Part of a small language model's weights: width 896, vocabulary 47204.
Each number is 128 + 32 x the weight over its row's rms, rounded and kept within 0 to 255. Layers, rows and columns count from 0. The size above them is the row's rms in percent of the matrix's.

# layer 9 MLP up, 3584x896, rms 0.0368, rows 3573-3583, columns 512-639
size [ 99 105  98 104 103 102 100 106 101 100 104]
[[114 184 127 142 115 173 198 116 100 105 152 178 120 182 123 174 162 158 111 130 168  86 123 134 135 141  99 165 162 111 107  92 206  90 148 103 116 196 118  96 148 140 137  66 183 115 124 123 137 111 103 134 230 115  93  91 156 128  98 136 177 106 127 129 110 124  85 127 149 140 186 164 118 156 165  87 151 132 129 146 128 134 123 112 135 155 143 101 184 149 192 147 151  98  84  94 188 150 138 120 147 146 147 129  86 171  95  81  89 116 165  95 141 197 132  88 130 100 108  97 150 154 133 111 134 140 137 138]
 [124 124 103 122 159 113 167 217 118 112 133 159 127 112 108 132 173 102  65 143 141 129 108 139 154 131 170 101  96 133 121 129  95  90 133 143  90 144 189 120 123 146 104 173 172 157 115  92 125 148 101  95 161  33  86 117 165 116 135 104 105 114 153 104  71  92  79 107 103  78 164 167 121 183 156 117 103 155 110 187 113 108 211 163 157  97  86 114  73 144  93 164 150 142 181 124  90 147 101 110 148  85  95 119 107 127 130 155 119 135 133 121 109 118 152 156 135 164 116 158 101  93 164 120 157  89  78 123]
 [157 105  97 166 158 145  65 125 128 125 185 145  98 107 100 150 234  98  72 124 117 189 132 139 167 167 167 129 122 125 142 114 159 132 114 131  87 183 120  79 148 123 121  98 159 180 133  74 152 112 221 167 133 159 169  86 194 168 133 106  97 100 136 142 144 115 111 165 138 153 113  62 132 155 109  94  67  94 147 131 165 105 128 106  78 141 125 117  83 111 163 175 199 140 132 114  80 118 130 198 144 116 141 137 150 129 134 121  63 112  56  83 109 150 100  96 133 137 127  60  95 128 143  63 138 109 203 163]
 [138 122  89 149 131  98 113 152 150 147 112 191 173 153  74 129 103 116 137 170 168 128 171 126 153 126  88  54 114 128 110 157 103 111 131 145  95 164  80 147  99 126 135 141 147 125 195 121 137 151 101 153  80 158 127 123 163 149 143 126 139 169 104 144 141 105  86 153  60 127  47  97  85 194 144 184 138 133  90 137 106  94 175 136 122 121  80 134 117 106 147 173 116 132 115 137 143 243 134  92 131 151 117  96 190 169 156 129 118 128 100 147 122 146 149 149 208  87 134 139 161 145 136  84 124 139 144 195]
 [164 120 130  74  81 125 116 139 118  99 135 146 132  79 123 184 151 125 111 115  99  82  96 122  75 143  98 163 102 107 104 151 165 117 164 144 155 187 120 127 195 120 133 156  85 151 113 125 137 162  81  90 120 144 133 122 114 141 119 103 139 101  79 144  89 177  74 158 157 171 141 129 110 127 153 135 110 124 101 136  99 115 144 140 131 156 194 139 160 129 127 188  57 149 137 163 146 170 113 127  44 127  80 170 144  92 164 144 160 144 148 120 159 169 143  85 121 171 208 150  93 114 110 138 116 166  92 148]
 [135 120 114 148 140 138 135 129 148 148 112 113 163 133 124  61 132 133 149 164 134 114 141  74 153 132  96 109 114 157 167 149 114 136 107  76 101 138 119 149 127 109 129 135 143 143  91 146 167 137 151 140  87 160 104 137 212  97 113  92 148  90 171 135 135 152  98 180  92 123 109  54 117 131 136 147 150  58 138  89 184 164 143  98 111 111 132 161 102 114 168  84 122 130 141 106 116 134 129 126 126 112 100 157 183 185 139  95 123  95 113  69 108  99 160  61 104 134  99 127 145 158  84  77 140 118 150 126]
 [153  96 177 117 112 161 127 111 132  99 168 143 156 170 169 163 113 168 130 123 145 148 122 138 111  69 133 112 107 119 102 127 152  93 102 152 132 175 127  71 151 152 145 118  89 183 143 156 132  58 161  83 113 114 141 140 162 108 168 163 102 143 126  97 179 128 106 183 179 128  47 125 110 173 156 125 111 167 107 137 159 125 154 134  95 139 164 181 100 115 135  83 130 143 118 159 114 141 172 182  99  60  99 108 107 104 132 147 125 165 160 176 134  58  85 177 103 117  67 212 113 171 137 182 138 149 108 140]
 [104 114  52 155 101  99 131 136 150 128  80 122 129 137 137 105 192 200 129  99  85 136  88 136 138  96 118 136 157  68 108 117 117  79 142 116  84 157 150 153 208 101 119 126 102 110 108 129 118 143 127 101 131  69  75 169 126 152 121 121 147 118 156 133 162 121  94 128 126 146  51 161 105 156 171 125  90 135 200 137 116  70 107 128  71 161 132 135 120 109 120 151 115 126  60 109 121 135 103 102 147 143 196 169 139 179 156 168 145 118 161 151 116 147 105 139 157  84 120  72 193 138 114  83 151 106 135 184]
 [154 133 152 100 134  73 218 117  98  93 124  87 132  86 163 102 147 123 101  97  97 119  76 127 122  78 131 138 111 105 171 137 118 104 166 172 100 121 154 183 148 184 117 139 133 123 132  91  72 118 190 118 143 102 192  87 170 150  99 173 111  70 134 138 139 133  82 120 139  89 131 141 112 100 117 136  68  84 159 105 170 157 153 142 166 119 155  91 146 146 114 130 102 165  85  58  89 113 199 199 120 167 131 150 156 181  57 187 102 169 128 149 116 106  81 103  99 146 163 152 149 169 169 111  69 138 172 168]
 [101 162  97 153 104 118 123 192  91 120  98 134  83 133 127  78 134 127 162 141 154 150 140 170  64 148 147 137 184 144 156 144 102 118 109 162 145 163 111 149 125  98 147 155 143  93 105 121 118 131 100 160 110 157 188 122 113 196 128 114  53  87 109 122  71 149  90 100  89  78 209 149 119 145 127 127 125 105 100 118 192 102 158 105 129 157 167 119 117 117 117 150 155 159  44 120 132 108 168 133 139 160 158 103 133 128 123  88  84 154 223 103 160  74 127 145 106  81 117 119 173  77 146 169 171 105 152  67]
 [142 117 131 126 102 174  61 102 147  70  86 181 110 110 105 146  96 159 123 123 151 131  87 143 112  91 157 222 102 112 135 140 101  94 134 117  92 202 138 155  97 155  63 118 137 179 110 162 137  96 160 152 119 122 124 130 134 197 124  76 119 101 101  82  27 135  84  74 141 144 175 157 118  86 100 116 134 126 106 160 100 102 107 178 139 115  97 128 134 105 104 143 157 105  89 152 102 200 120 104 137 134 146  71  88 150 116 166 148 111  84  96 142 125  84 109 170 156 109 178 149 142 136 122  72  92 149 116]]